Each number is 500 + 40 x the weight over the matrix's rms, rounded and kept within 0 to 999. Layers, rows and columns count from 0. Numbers have three digits each.

# layer 18 MLP down (transposed), 1152x192, rms 0.112, rows 815-887, columns 0-95
552516470488468477498513591518494478469442527564471467412450481491492448493485568523529518502500484551579440503544497492567489488476488523449499482452524504468459549451485487471483511460439528531553550461494454495467491462464529466451517560555465478501512484545426535475536482520444532488
467504441534438519509462532497454524516558530462497485482433562526482445626527502546407498425462488532438396561542508443535530527474487604486530492465506567593517505499489484489609580552462457526442497426504517534475536513561394477572545582504522499470511480455512483576464485441483481423
413485426536523551491491477541491441472537552460548502394470492493470541496489497480461509533507492478469428481409503516446526518506493516474503500511428542546560536524565448518512483487508528485476501555484461526510518466488455561480526544521504446504518436543453529540477560500513553522
434494507543503487582492488561492562505532440465507496530493430530531495481505488471400466464588521452461484469486470511433550487528522470522536579528509502517491559491469474512562506529450484481500526482526503465549457483530486463475509450540459524607445517500452504506495491471466480419
458491495572495522531471562503551393489493503558586481530515390477533555468548535500499471450484553488498516484496495525494562445514490546461516494531465519459507471501511471512489539484479513506491521547394521502436529511562572532587502522544483453512461459443436461568521466441565484481
490424511515533538485535517453521498440504491508440472563553447512442489523487507476480429515449546470520501587490518528432520483525555509565474550510514529547504511520493484558533460519516474530426439455505491514538488506455445452562492473471467456520453562456485550490495531449488514504
476491505538491466431468499498488472450504509465486460478536482456489480492550486572520506547505458496531499555496539530605458474522589514493519492511528500453562520460456504587474537465533537528447561486460531478475506527404429536442457496452525473401484562462475551472535495474568582401
542522562501447508468545455529420527502464538498523472507525467491532531492483460540469527489460452523505565480561589500479463398394512468570523498528538406481488485530513586540568499602507489473449530551511530514500514440499514520486508547397448501599516548434469534506503513464547482541
495547566478419540486470527551456559528461499495535485519516470543514562463510509506566511546513480529511594474506477423548459521509513503471491558567520552520552504490469529524463518543513459538496501481432500489497494437504545477482548443465514545442502600458482557441472516477553496445
522507525523534521449560514556539465470561429414524436475514518511446503486501485491518545408459582482429506527590457492536538556573482584506505517475465512558526474507549509486486514466497534464518431584476525498477530493525507475508584438382516480423495504478502463571559534472458511438
419550515454467403501568536379419449532508525519504508534456476491526517486572504449548518576501528492464489522524531551482432486531490430493474476511557489444503518502438530472492479517441505472512549508442449475502518534489487461520504459577532553427483541557506454531458465506475494469
509456478574522568585480492508482507416534474475469564443419543509440492548486534476515463450440530479540494457481536512526452485503443432496444538473508538509508499562454453485492514498528494594475528520463555536467487483524477549514446558538479487507485425626475501448480466469496518482
449536473519536503514606572570498465459494519514454514536552564452455461515492471450426408519497521547500518544469487538518506488499525482609537578491569465530523476583495482478524517481500512513475458530486467448521537522528494439481596448468512480489498443531494506577516495522463490469
493492455511495494475534565482529465445469404496451469489492525504384499469472476516444465561547509517460458597509503524446510485558511491463533490479470476546528446442531453437533465493537550537551493489578463457460485485458461490510493411474583490546512472493524485487523471530470468492
522445498500475526503494518525536489509512507440527462512471445499507551463497535517477485534490518475481559561550534527573552436409613546467472569486507510404464480423561514499528533573562574556466475511405500510482437436472484520447464462523447467529523571461433498521495425544576565445
482541498487419492462485473533470503481440502474519515447523433483436503443524563448538555486576479503549394520522551581536493511520465468460521495496523516514465480457499505518552471461506525467508510534466496500497554483463535553521511560459582501514382514517513477495464463534525488458
505471482549477518492481486503485587474546523430484477490473491459488456448551462439554508477510536493509524442458438501480503470501478545506425528569507410563474604494561467513535494487582515497441521505513511599524461473474533522550472568544512482535498461532495431479463519470604484476
558536523559461436479553419459485495443514502588578500605553498461526589369600544447481497575483517446421547449559547493490549460583475580374460482552556491526599424476486532556520486534532501439434520524491463482415453477472583537487574485517516557522494549485538504556540538520468507415
470486508521545488513575455501552524459506561503536498538450544527484482535529516483533433487498511495484615505501502469499507444470480447447577451561447477530488526487474503396504522553572483548510431558525542451437453512514558486496499515569555471506504478505474508499467471451516476472
532511519480599484592510503494471451507530480542459475503463467489533536408449454567429506464562529514586527540520453520557501629444524506485474523500478509489474521501516461499464547449469511474579566519494402489545468489531471498462481594511491566505476551528499519428492503512414534533
550486453438515530416464485497490457477495538528523537473450490484492511489472450505510519555499496468555532538544505448510535537556505533489467562456484557445522422531496489485515445475500561473511518488490547452464496489481358433474543511427481472454533488508490563482487497529508587555
538484505516570466504568471556504488514441498522474530509525447500531504541485457569506450464480526484451565497519499539546525474597485505463494527435503506425474535503506503416451512524502541445500479462462516536478513508517558540467551486514534489512489463449561453513502496516472494455
558492528513387541415438475411455461506480531572460520475490485551503472404495501537417498433409524547498496493514432521538531526454529560547492478549537581506423465458508518498473455514526494558448482533504482502469478547519458565523470473537488467532466523530533544468478507474477493545
443532478514439516538500524520480515535516656511535537598492463567466474418485471440539451490453477499469477529405478506577487474519468515486530565434471580537490542510428524483545464522504466549530566507497497472498525495526572506503533554390473414532485450479520538504512492499468591450
488506503486520476562431539526550464527471497522518561497516554407514513517586490494497481529467499498425514531533498565501479472474464471486574485436488487499483461558462464436458509503545559531566438482486462520440522490467528483586475463410458539497477432559494522510493517537451559489
520461475515468517502492520520527518459439485478536479479515463571411490530503495513548481519512524513447503496520522581507521460528502474484500435509485504485473506490494549490517413536514496489472515460560519455492535523517543431499480532489487476526509483509498490521449512455494517564
454481500504526469462477548483489554505525451499497499471503519512481429533447552552470511507514532499470553478513460509499565489540538565444459525524488548504505559511499561501513558541531503467506463489540462482439525509475529484551470503442415532517542461501437504439508507479466512484
520450486441493500522416567517517484484443525471465534470455410463522451481458470555609535533502529473593484485452455507524494481389436539483529472503535557535450488520525481535478435549463488543412437513497473532532466509509525492444505484516507468480463532488503579519572545427449478557
592468508487577574499469516546537504478491466572422499517537451520516469487462483486537563547430489495438542485558522417448525497524521496455462489486530509489458457491507538456524513536426526425521509437555509498507485529537486515483542464492500495467494498492549438536455587430392517421
504444512563503462499471436468520460477489519502562528435516516446508555488519438552527460456513482402571476418563460424462490495452441489405539544447540508495453437477536476509539420578474544553434430569534458493554544516469555524481561540615493487523438481449514506551501493481560441456
496497489507565531498551481506458452515497556575522580461504406454508461495499491419500481552469513498531467478524504419462467547409459469480535516524470553530519532501483515464485567580494469488489485513455541544499415561460423590531460533497464458528435459561507537486484470504523536489
511516523533441487511480495466513466475466479609535470438465512538521542357450487441494503415452570479472543457484615455509503519571487528513476541552559508476412497481524493490494530444537434510459513463491552518420521488547510512507439559540487540454563467505452455467572521619535563540
448470516526492508555472493479443473469517488476534464504475513502503499589439493490453496482436526512516493498519492492481546514487492476517497454490457521529501526557479476529464488485530493442483505509513516500477509488532497473452454553470490504484503518509421513431539536535485549504
490567479526474578490463520514503496521461494527551491523495500467411480475540468501491522529467517515490526481529511463531530499499456569380556459490562459484520513565485537555492509537503490531516536535470530544518497489509490564522450529561504476455463539488493461469558480457469443443
536451504432467520523493468509494521538504463538463436538494539476438446470469424565419530497599485505549561427523529518541553512562494516496489480473534463505498491534518525486487480435449513530481517473511511480540498608511449520510510497549551513524481545498542499469503590459561485525
494451498506557566489535546536536536528543435468492502493488390585553561509484577459456469491454559509453496527517570500477478509515506519595556460519549500559457486547476489508444555556447502565494448441474479492508462494517526464436520462571479511497494557444498548480584509495549476456
463521416485580544542489503547507553558482612489490470502520548411538456474537514499531513460428501449465558506453539466585560491538561433445497442549557525553501556528479529573484479538460518483517582497484514492414518476470506495445506527502517502470520475450556453530450580449448494438
512528544502506438506513501475549542502486508533469490521524524505571455517519480529528503499535447520458519517521552441499447485491492514438520538475498501473545518457503527482552516510546465501554516541508500447551529546432509476485482520450528544471520486454536490536490474518512444455
534566460483455491497519490502505580419474496513532460574556472519509454501503538456451482550521513490472560587559506510558464526556450442522522547450488484504589477504478496536553499507533541554470519504602465553457532480447444576513528445467460539552572589474428564444489497481473493548
510543506521462432411483465458527467409506476527521495565495522436474546483540553479475506514459479436401506555545541526468510457481524544496426526600580488477514504466491462551571540546545496517430590490539485503539535369400500490573496448484486411534492474441576494437466482444510523543
514509501511528510483462501554511533471485501496497551532493434494499466524500505493565479525491549520507475502579518493490494476543471468532480559541480513567498503506476537565419458484568535462484418521436557495509520516525525449475552472464472500454585533525437499522527465503552473551
454518497483476478506535476476520508496537552521534504481539563485519431503501531480534568514443506568495555437457475525545476489440478501432488463456520561468540504562497519546592471474499559442467556478522504515424488512469450501553540503413485470518491501495516486566497490474472497456
479504527484464499421507474560531517441473466485508560503554536485542478504514455478478498528543404502435516461500523451523457488500502491509478547540485485554500515507417503477526484502475405564558500514499488527494436539460530549486463534480511498481497480483461510530519493543534525516
489478505488472515505448501462518511446482511535506511496462556467516566516545521480516482507516476492488509392498456486494483484557511466488530512518475531474549431481536519507503530496531509486445562454554499484479510534367446566533489467529500451510487580509525481505498554485607539458
524462522470522532438475544546589495460468452480536529482455511483458479579504542438519484482477504556524485557494567610472492520474580450470478469579447513500528503475518537430509491536540493450490506426505485516457435454464499564497521405569546437540536511514511434520583579463489460482
501524513547494539464439468484481500459470545539484471517488503497476478487471488515541500505528509501560534512580502515470501560491520461521479388524492503523576535476542488500520403526510485443502440499474574450524470477415422526534540458554444518580512514504472532521511544474467438505
476533423547492542461494460565479485481487491475472501481503504562511579602505499455555380433484487491468522470477488458560492475500486499537499536494430511488526533430463500490449538560510430467471482549534593491519484485552474431470513426549438419483467476495544546515484591515489536514
482457459512496535416537478507478429463478509544516458514478627539538514491557496473538536510517499509504504487512431561529503514452503480433488450481499528549544516489471437523577466500477498471524493497484546529549609517448498564490574409558440553470442517489457540538544571516506566487
455542390481474533444510474462473490514506454515572472468531509489559452556460447528440504537454508515567448431530445491515567550526353524492527521520407576441527504487468525524501503491490534506538535552482525503507542445460486448506561499458511524477540513520440542571506443529517548447
486534552530555542476572526480522469540570540563468547439552485538511505519564517489546431497515536508511504450514530512472440506520534467459513508445501523504454543479481493461482461483482498576526421468512529509585500559512538414507480460527526456416512522514509519527511508436545546512
469476487481482515501546504370516460489469459489509489544509480486498449530487474489475475432506528506465584509528535547462571478477472535484534486499557529522502522452484469504588532483470505512549435497505508499452534520478523531476531538517406433498553474462426460537516409481545503412
477482461445451470450489480477447522463493532502476478574549468553498532420513559493445439483586478475531507448499551523548520428541576577355602565562446566498537484523421474534474513465515485492468536557522456426505469573459559597526472507506467482529556445513550511527538451467467523409
497453497486521518501483491427528509526519424482486499542531512509524419508525548484416545502414498555430425530500492570551455479492593543508474564541464524559471555504472477475499458521557496547535523509401492571461477510513572548472505422500575410465503540495504472472468474426518450504
600526488488521463502573517502629523537518538520502502609439420483510490548546501511504481531513549536508497532515481492575520565474471533481453510520441490448563451529476471548482540569576477477468520467498561510543564500506516492474589536503459506566591551515455466548477399572560473502
510535486487515460511495465509471516524415472487474476523497468485469474538484556471566492527522546488510501471525518559497432441508516520478515478489478496512508556559461490498454433492491514527459566517465473561536526476475462500503482529485471467494489513458561504569477466507509505474
607491461560507521481544476489470434502499539470475484566470537514496502540537514508546519489439498503496483451459541441523461466544538524523539510508525522503474512478459547428479438459538463522541560534509484525533548560574536504460481488478475455533508464547465499469466486577498547540
511526519516500537518493433446456478506438444524449454570521476503564487485510503494523505546446451522471453556459492497557548491559515580412458424473565502478613558442541613508531520524549554481482482482524592498476467525463454544456532476505575511481526547504504509478518487539482521451
461557492441443516476524480500511523486542572506549412461525521510458555500558503427532470539539479565479505472527438501512503570531477507519457486419460447495489479475475423530497506519461456520493527535455463460560461535476566508561506498480553522510498495525513547434505517476551461481
473433519461567471506469509544503422505457497486565551477460473476552474468486505576525530438490467459506536487507514464450459482525516511471491467458476514496468498486498495514508495480520537476522465496570533497447518513469512567441473557469495504492512531533499503474509508427487470485
506527506437437437546502454516550516469509494509527495463564500492458485481528554515526444455444501447461506552495604541446557558510490527535495486521445479502475450470486562545498534510501552461516486525485553553623528506462445492486427498596456505502477434479552471545568458535546489514
590580449494541422479526476459448463492503497484503506476496516447472524472532513427441487546527450532471532467533511460566480494499525511482479472503542485507492487491498505442409497473465497561509521497525454426414507446490518482471517538436546468446549514508435489544514472460499529549
486553512491464403516475544583518546473560516555468468434543467531543494443590482491489528510518495414456520530516496497493497581554498444509437531412514495496576525475539485463464509499535493553482535598503517472529486467535547398493455475537574507514485489506491576477498441516496443504
516519464514524510503514486530504535477476505444489525538470477453513576462482459514526520535549567472542506512483436468510553441482469514482490544481497513514502494486551541499425450525516476466536521535464510512515589436459504494583531541510513513534568483480513517555522533504536457478
520478535484466530508436496484504477478454526501458481495497561464528468491439489550560427501465444447503463509491525445522555503511512539497586450418443480489488456530510525478465462534515476455475510484478552505506554628508545589492476417511523470537471438494466446535527517497518496487
484536489490501418550568507534497467504432567477473557540414442506524430547490529527491453488467491504498573545460498562552535562435506559488529523468459441571487508448557482511483454569483560459490534525459505473466462540515524456454488628516490500545506466513554481512469497506549516539
471501525520440449490533486505467523432498498604541367471550541501479539508568513503508515510532444437561498477524526484460453460521544484500499559462506582530528488550539538507478501483410493524485501534451465528448596477516458465474540488434502461452494452444410534495513573502489599515
549497460490530543528486567519519517468465435529554484534495454539529480538531470501496488533527505450474498495466490436507517435559546586503472465472455528510548472519515580434523554488529514501555466543488467465440474527458469435509503447549545539422472505431429550475486531466528456521
561454462460501544470506513512480409477541505504468524452429563475562608363442525528463490465486550390474464524488444533496469534505527461450541517495452508526470461482539468528486445398619526478543531526485494494473527446496525473447535497531466512441511493544478557475559544505440559529
460469473543519518452479492535501449563507552490519482565489480520492562605540494512461526510491588533457461465563495492478446500491500506496555458477397473499509485505509414495516482466503580563567478458579452470431475511484398588536528465526553474505513584561556495540491469531483460521
493445432456545494508547422464490563481468542481549514545493480479475463547532426442434490563595491491455517480435490459463431431454508520558522515470583543582452449562420422404512543462441480479546496487582526482467522458512479554476559494537600499499476485515453531457473478511460576534
431574526648528560528547448488505544482429443487496510521513466518540472572553481398518498527576491494536516493471496510458462464530597512485456481550555554530550569425512494540529478543397478475459433496478477470515531506453588554502477437465500503561490550518531501517538481557513565495
450540406489435481528477489468503557529474535499518514507468514537508531477503480401454491536548550451526475467470514505486478537570475439531505542592521556432526473482613521466580425483450479489490467477495481534533486439477583538562466449508530452493486512487545450545557502429507528489
489435533505506494463547482512472482519474510492513488488524518451497390531555463481474487460495467566481562501420535547511478486470531494488514478504549454496549531536483530500535487533535432481540545435439480501472577529594430549529540429483498373572464443430583536415537444530440530476
# layer 18 MLP up, 1152x192, rms 0.127, rows 816-887, columns 0-95
510530533457522502420526576579526483514536480583509507450493456575540554511435466465496528488561449527406508524516572535599532472484506483540433583520492526528458511517451520521503466571503582385513494502445448465480471469512489463495514452493522546425511482581587534489463483524449522524
560553533520502518475501543426516424487506488531465527465514491504465488480533527458500503529495503460512462492536489528608548447480418493569483497490519492479502460520487548557496476568474477473488520456506515478472483492484494482487511505505530534542503516523537566499453549525491486513
477489523470437462504530487505450525522466567456534519517439498472512477544434483576516508530441559509511525463501515485578526471486414459504467483517434467449448375498505483534545469505519483514555540495515552456497507495518499523481488543507469471423485437518463539460485461493560474510
466538464532426452449439494544477569559566517472448506532514460483522569473467458493433457459594535479511551543528488541531506482543493475551511499520460507514468512560520502474524427506601476508483501505516488490556451470426550527502434522436519516559557531487525474574516448583462490585
530573510392504432510471495480499480503518469495498507420441523478486530497496476513512554494527457485550567449535509446529533535447451507445497506480494514483487480472534549519509495477424493512487562502493532523479478491544565513478480531501545537507534519530514507493494452498544514514
460515547538505444507471471418399479527504530489449526498536490483456491508465461542434520423468495477567524519418475416487491486519519436495404530546588468505508417460507523546450495442490548522557423480523494491485500458514564486539485494458506588469436465490558473487468475478495487491
482534498494510468536558483506488511465524422399535539512526557606536525436503478551480491524476456460504523518505471441468514518485493501575518441492505582467533484525465550477423560476514563482534493448452546462569478494565524517480413447462529461539546564497509518566471462512486530530
500488477468565442460488482506470499564538481535497457406443494489529495500467473525490450514467536502498531493508545551510539531421414450544495477477521487477531477550519547504470480491496525467443545487493490450528530525465537376420509535479566480512467470498553516452475502494493462524
478627527488491438473521464465514524542537486477514582557528491491527596475493494569531490544558487567538442523476499500534470534460497512539537435522525568424468470420477532447561451508534472529411490454523474471523505473466511508527466508519491506482483527507585449527487540492523482513
496563551435498496477477461508413504477534483473486454502499484503521449553555523495487560504486492559576498511493477488515563528428431557429451477554532508468458410548472494564496519490536524419563580485506524502511438548529487513513545472426489510552484526524490441510450488554465505450
577533513532475476489625539552504463466518494522558456480402461516521511472465525507538510529520507518500497485503474513500477536528521514532507487498513493451437462525497477538405493476576535451470484483542464450545550540580519494438432455450512552512508476484546483579427530481480480482
495521521504526510486538471455559492510455521500426457575484538524527523554466505447438580522493544568566569507551538532466540501516476499554434492447458578455496483462522473537502470462543491514409554491565484481486516492459618417483478553454497505487468512552504425509432501512496472535
520486519450440593461542556554541477546557467453559515467530442535477476516515464541542520436490456444498532549507504519514538491474479442584482564478517472510461483569504558512464485455526480396442525499441548492472519377459531499473558590494517454467495498451493532490486491469499477549
496542515436515512519505424531472520461478506528552562475513532504492529517566455513430542529503487481543488522484537444510530530415540515451502555473545481467472426539503511487539505471495499482493494456572472429517517485519551487513502491459486547606520440500499488515387510532505516501
413486602400436472576508546515504490529560478463549515503428519472492490540515510615530527547497506534523522452476504451478523446448507424504493537469574546423503532505480505504441482528473440466516485464529519510493480468461512457425447567444524462536530448553543466572435547497548536508
518513562462514521499546431538480491524502507501447544460382499485480505459560479527443459511457437548507557457517459482534488482522441515487488455493479469454508487453489548494495485526483455496499539513512570492499513529521499456462376526432400465515575466521533520502462520581534499544
459472619374506463475529577524549569458529380499504448485490518516514511572444440473450469451555509487435478477432344484487460396530444498477516424556505424485464463419418514491520401514573503449523483432498432485566499433476586513519426473411541516504457419535602483568511428434454492579
432480525529553505477510478461451456537506469449497456558442524425477476623537485502513495483556428511480508505429489508583515539455452397506480546459477515485537527481526477537475430532509516423481518483554524466477446535462486476469499506435512472500478488552452435491522509512485465590
525519592468442472520550399502501470487502505519529543492569528511509448551544463581478502504461468441559393459490506427539505510479505526578530491500539489518519535556523473553484516529474463443519493449534562463478540508560481485499506514488411462480473418458559415547431472452484532504
514465578461551470520485417527534485529530473445435427448465565507483448530441521506501516495482429494499507488447485475509485480500476542524467529538441442428497524488423518476465459501480486478482490491497556533572488432469473540481498472500479450483522483517506433462439520515480419486
444427516486494510524545493492499538515451509477457526462447506514508488515403510468477487438519523561527490448459392481477520506451500512503531501539602476514467457500448554531521530545528504497509484460511429482508498478550494526520522499531514516488436473476474476549517541572495453472
442576591515434485518512451613489515548487486419511386469501529537397574476533540485490498501514488472505583477503514537459587519522524469528540567487508494503449537542430488498468386512488464532450461438557561527487579487525584470557483563470509509538487525562468465479529543515521495491
534461508523513455540550553567470479536528534514520443509475521495493449522471492498400480430576468463443576529499568488436456382526517401497434483455518423507444517544534464543479545486506540472471503441501602500460472565511515464473512521524504472616562470610536495520467509514461488543
489520549449515502511481488562497519515479505518433374494515495598523541493512496503424493473532504463568524525453412465502526443561450525478479486500471521519450479458497484504458496462555527493460484486536596447521571445512463504433541550464542547527565590538470522540504524484477528493
485498541492465465515555523531387514490464539517545498533497549456515492459525528511470545464534453503541520528502473431458534536487500547463485504495499526567510473531438513554546515473540469527561583498565522489480483442505493482504507483510516495469557575556492523505531477459477527519
471568491489482488497492417459428452492533499490480493459498469468533548522503411523499522458557501398481504456507409476495512515516467474510494497492492496406507451519442482501491481506560503464487555491576471473462491477516615466384467562488480496499533477498441487492469533530507538557
418479530460427530547572436475501521507471487508493427565503485529430515611508495516381498447500465519489472547533461557532476422487533459588508467479518487517434438579463564541520473491559504535453483560535466439500490486474494484527538536474551547535566480555506470579530488458590556535
446561542490501508492568512549438495514593515451504461532442500499499536554505522492540552494522510565532459487408485484445469512472412547457435489494500525491512479474537565568500496432508421493440471520437480479527458496551533523518491463463442512532496446500519477499466515479518451475
537537476470436518519544509507493476456501458487507500517435483456537602499461457478525532541508501516509559510426420488453452493526550465527449520558496488460478475473490484511469482567573528477491483435447488490501462485566549541424516496474466548490454515433551505486519548510476508571
493562514450506510503445484527447495462459446515522462503517518470506508472539405499377491544580514543544591520446518513471461429416522447530456504441526560524535498458468535543465534537560457485535554478483544482527419501489490465479575499518434433487523553525538465491434527517493524428
523476574434489430471513586516489483507590398517578470537439476441464457511454523586523512512577494555479547532436486496532571345423495466436474484479497460555488544494483522501499453459490515483518512448540593469502432587486547434520495576475583459546505443550481421529506507577491455490
495582497507444487544508479504507515505451450557471501487505515492508485493539507526526470593492510412531494455495507486530545546509538500488468503523520478452491464478454535508506534483528476510487478495514483515526564477508519570487506466447486504524519524501544561495464507500521492524
453459479555445555495565427481492538492516505471517525441494490509468539533483501500516502479449468453471527449494430470548492501427528470509441521479605490430517500475529463505536551540465525467494505523477559516519553472509469486514445497563437511538564478531521457490462464528513453522
463480565497554519465540426502494513553569494467536454532520506480510469547482503478517487509485488497522532558469496511523427492525485519489496548494478481509480513447479523517502539596533519527496529453528553448448509471599528503447499443509449481503480546484470402530460522540479501547
460542482477417558478546494449421476466454524495535495517466547523521447549480493565547524501453507490435520483484470573486466548496472515465493545494453556419451517496526502523515467441553512499502491409453458504522468430606495514522430540506485494487534480531509464532495560470532408513
454595524499557466429512509507425471478493473522528472524534517464485508493521398489520547496499512503510518489474549523483486548552525525499372490485493550450458524525434532569443431484487516497520437461500498451471474556512466536528421494470490495463472527510516428467436549474451458509
485550509479486586547542511476523467458475490525486490498536502558502533496508470475475537496460523532553519503439467477568494523533487524498500464485457518481517476513490554515465499526565507506511482460451488466498461506576515466525508532477505528441524554505491418548498553493474502546
454484545502448499491494541508547474487531440512494484506461552467435495540512533578484475461553486505478508505494526434501511467482547527511549489517531463459427516538464474581452511467495432539449561512574513511522457471551474421519443495543481468472498475569519564511498461461544514521
460535574505471467527544464528473545501543459487518525534556561556519436480511410550465516482504445432465491479477467551539534431441565528510496529474580515465506488496520551467515437524459519513500479443563580467473495466478569402409532516443502538614440487486491571506420470419500461571
491500526487449586420525493472515483539504476551477496428454515494481495506528491596484521588439429531497543505525485504531481485553461495495500489463506454486472451535446541487517497503520464505486561507506489493511454455605474456525467528530473451519466476481480512434497522472526478504
465512514534525528521485494510482549605502572534528456449508446462557500516579524498437584531472455513610528467518510501490527483517461534544472467531482508510465469499526498504516540475532557493477558502520530446549504444471511464480499413462541471540445484515464479508472538473404541477
463472537465481557470447549532483512514485466442442540494502547606481475505502471477441460506483449527502489484432508511503565463464491449490478527452471543507499526523501510593450420529525583527451504470523451483533549487470512508531508495494517548534484478566532469439499485538477478469
539520466501540454499515507434482465563446512472450439455499468496541488466491511534531518527461475472513503524535446505518481558503472537457517523547476514443474422497447500585474476525528492477487553523542475416511504476505550525543479512520488517445533500507543507478476523454508427492
490458546483468503485535516479496519515529513482455499538550521502490482472475483584489484457534462475488533473428504538521481467520505485518502504481544550532513501451504554550477437481420535464431459553475550493497505515474488426473465589442533470600488474559572456539443493468502456495
526471516481512509513555526516494528491555537546441473512479492549514479500497484500528498509500492442529496477530534535581524522484480499533488516531473465506492408524489551453469534401540529494496490493468449500480503490533510519504430511386469536477469534506511506557515538495484467491
495475574472507561534529505588505490515479509531506481517481597559533493511474408471469528519581547510549469496439487435569450499477469460522493586543560456502530476446490504524492454490540537454566491507494427449451447528529548512568453464417448513534484452500555496489420525526472460505
426455439527468516512556518442477474623527549449545423537496452486441537477516516501504473488463512518478531506551482546499522413528506527538442504473536519492513508486510511466519458456470489494470508431485446497523555454526474470487508473492477549489509487622540474458432520517400540484
543534569509549444555579478491445535525510497543525470455526534505495507550398568471495580535496454478568494531443535545524477532475529441543457492450563490499501402570517539518493489508478526456481532451445497524500525541489547459475405511512506484487518461551619498519473470409515519468
474467560532454530435475444494439461472475519488545494502526488585519534545512441586406544487499467514499502442511504473505505460477443453497463529498589493501547499505564495542512496575490566456484505465470532488561513554581547470515473582513535554555524497475466457475495475540501495552
521519595490409551518490543536537495557524548483423448540520524566485485520467486450410475533476524484448452522518467494513542473480469473463550490476503490561436465477474576532501443491469447475543499527512509501544458496504509457550512513501535572473487572513480496484461535505495477558
479464572419401533623543551538477465502468535483545494451453495549432507509468464484497533556537512500458456517481472508471543439487503444458367561557581546515388473501498520521531455429504563448458457377473603459463490502536500433441492529499474492585486451489482515523494524544500424519
497500475445526484453578479560430487465557481453570522470508515502536503438536466553467560471502556475521531463537537449447487563498465513490482522513547495395504447493454543480468448490507551452536597504516505478499526453547449506466447488434497498484447506492455498529459466514494525492
449551480456456538518552423454508581518469521497475477509475563588468560475546494524479472495492553456505491469438518519495550544497422517472451496612495561505442481479509528515506403437502507431509470492474495416488572429527538539502528456478484479515503534454486455563536478500468492463
434490478521468565433521429511483481518476482391538476419472514471510469535513495495493454415476459512534469555574472517538475500532445510503503546499584460470418472525496496533449471445523551514518471530580446459493482448558526518465512562464507523564556475483529467557457378540503480550
514497495548510465499478496464407496491505462509451509473507529512504517453545543519455520507509466483453479521488455484462583509488434519518502517477451525409451506487472521489473493518550515484449479490628537529558452511527524482482486496480517468441475482464564472546465491467490458498
533454492431503513548495526512492481526500543537476445533483493506492565461484490544462512546479516477555526413394522476562480606480507509559432493536530489442553460557445504484499392530448479493458526425530555460517554494572516563463483473453493453467522454517565481484416510568427519519
523489527503528601521470505512422479493498464479504574500465575524447479461485478513518545485522468507518605476568444480481518508508445514453505497599451512456460499572470525467500523513550515514495523503556524480464529435450461471416544544454443509495518491541509551500439453548494466499
539499464529457474480527528568468553497473513484441533532479499466460537498487445523445423489527554523514453510481495540530503469507387471538444472500522485510462445551534587510499472516526553508505483482548554512513443541453474489467483488394452534496459528493510469531533557487475443504
438580562511463523441518529518443536480538478480544519446517482454427512480543453501489455508547502575574521469511474562502497449492421461435477474527515460506493478570449494468447482475541518508497467510476481499521475570449502477500426537549471479524490440507493454506432452514490514473
485470582520501492524485413553500516424597516510453547557522456527494514510495448479497484486509548467558483462540420537491473507469500543503497477546503487463421403539502488518430479528442583484486465393479532450500468591590518492426536537506450507596495494530498427561492457579503453515
537463513477480502477455553518580505629447443481507465429495582487455554555531451571523539489542470520480584493449505473500489427544498521551492481520498495499463541554494490553390499501505571497512505495507510511521511487585513510515522483541518553535502493488535507466477527540501512507
496515473460517494479492495549480534503504497397508514487523521505544525582517485575505479445505497509539475503509535503500447528462494514591509425526470451482504417477444497478487538478484507503467525459498562482491542470510486443403573494439516486514490410517540422456504436542464534531
448506472443504493463490554492512555467515455534492535550421556511542597528492473503517453394512530494516516506537508430515496501408522493489469484622535516466459517563479487475519458523538469507522502494563485493560489395474517517479488463489497556529534519450475509472502473517513494501
510505631541491536440478489485463481563499438468512447557434517532442468546496491516507458545515470481546495459475447529603488499520378461461526454537478452472438519524487508525521493473561440512435514529544560473540493467462444499424490506401509536491500499534506483506527454538519456628
541513475443518537523525433513430463525507534453472481538563465593576530521537476598478627433549496511434510474549466422495575582546520529530498409546509467450519502465519483518459396521462527474437467494527529441507485507551504441516458469484579487554503530461557482516418535518461507502
456559492535520569491550525508443526505496495478514553531500480512545548542539477558502513492566427478540640507504468512449522520522501431477468480526562544513487529589483513531437508510457568491481525519435575466487551480490513496502455467514479434604588525592534474538559497486451480530
526485538449469501517464489548553509452516458458468488465469491613449455540557472525529481480526547457505526482525506497522501479439551467556416470497468532486509500584500532557463480480516537479525535510549656458432535468595530517482473470464450495603510516469503401463461520558506556528
537579495516488530472533539556508474449541503520484498500517532480426516513552486570474490469538512467572532522505547497484508469467518518476460464466521511546502429500504478499465427564570551504530506444520491481497573535485599524506447554501486531537414536533576521504500499504512511471
495519544500520509479443537583471571529425499477485412427499621536491457491556508473495493518555467511492592522537470554561505479487461418515424520532483476446506498583471595600509541511579540482514521500542506438453546462485505437493532492420540542525511550464504528569528446517437529495
545503425498511452454561484603510509453549454394491576444457544525540582474506519587557498445484530401531504498534462437538610561484465478594523481520470521524487487538525511486458445499524555509463471494541614467533494527466571519478428569512542534467544422444470522480495403430457495509
518528494493532497531513412410439477484500485493540486537504542562537471442481513535443606462499411499489472459448461430546462457444468495464524471516483567503472509450487590513437472538481496474536589482451493519538474474500507484551498603469481502451508466519501438487479493479498543521
392465503511481481468527456563523573569453525437437424450432503535478477506465495478461505487500518496579619467497415467549455457517496476501578496506611505415443455503423560521450476475501558526524548476484528485506475467507511509467511500492508457546593401572518452621555457503496540533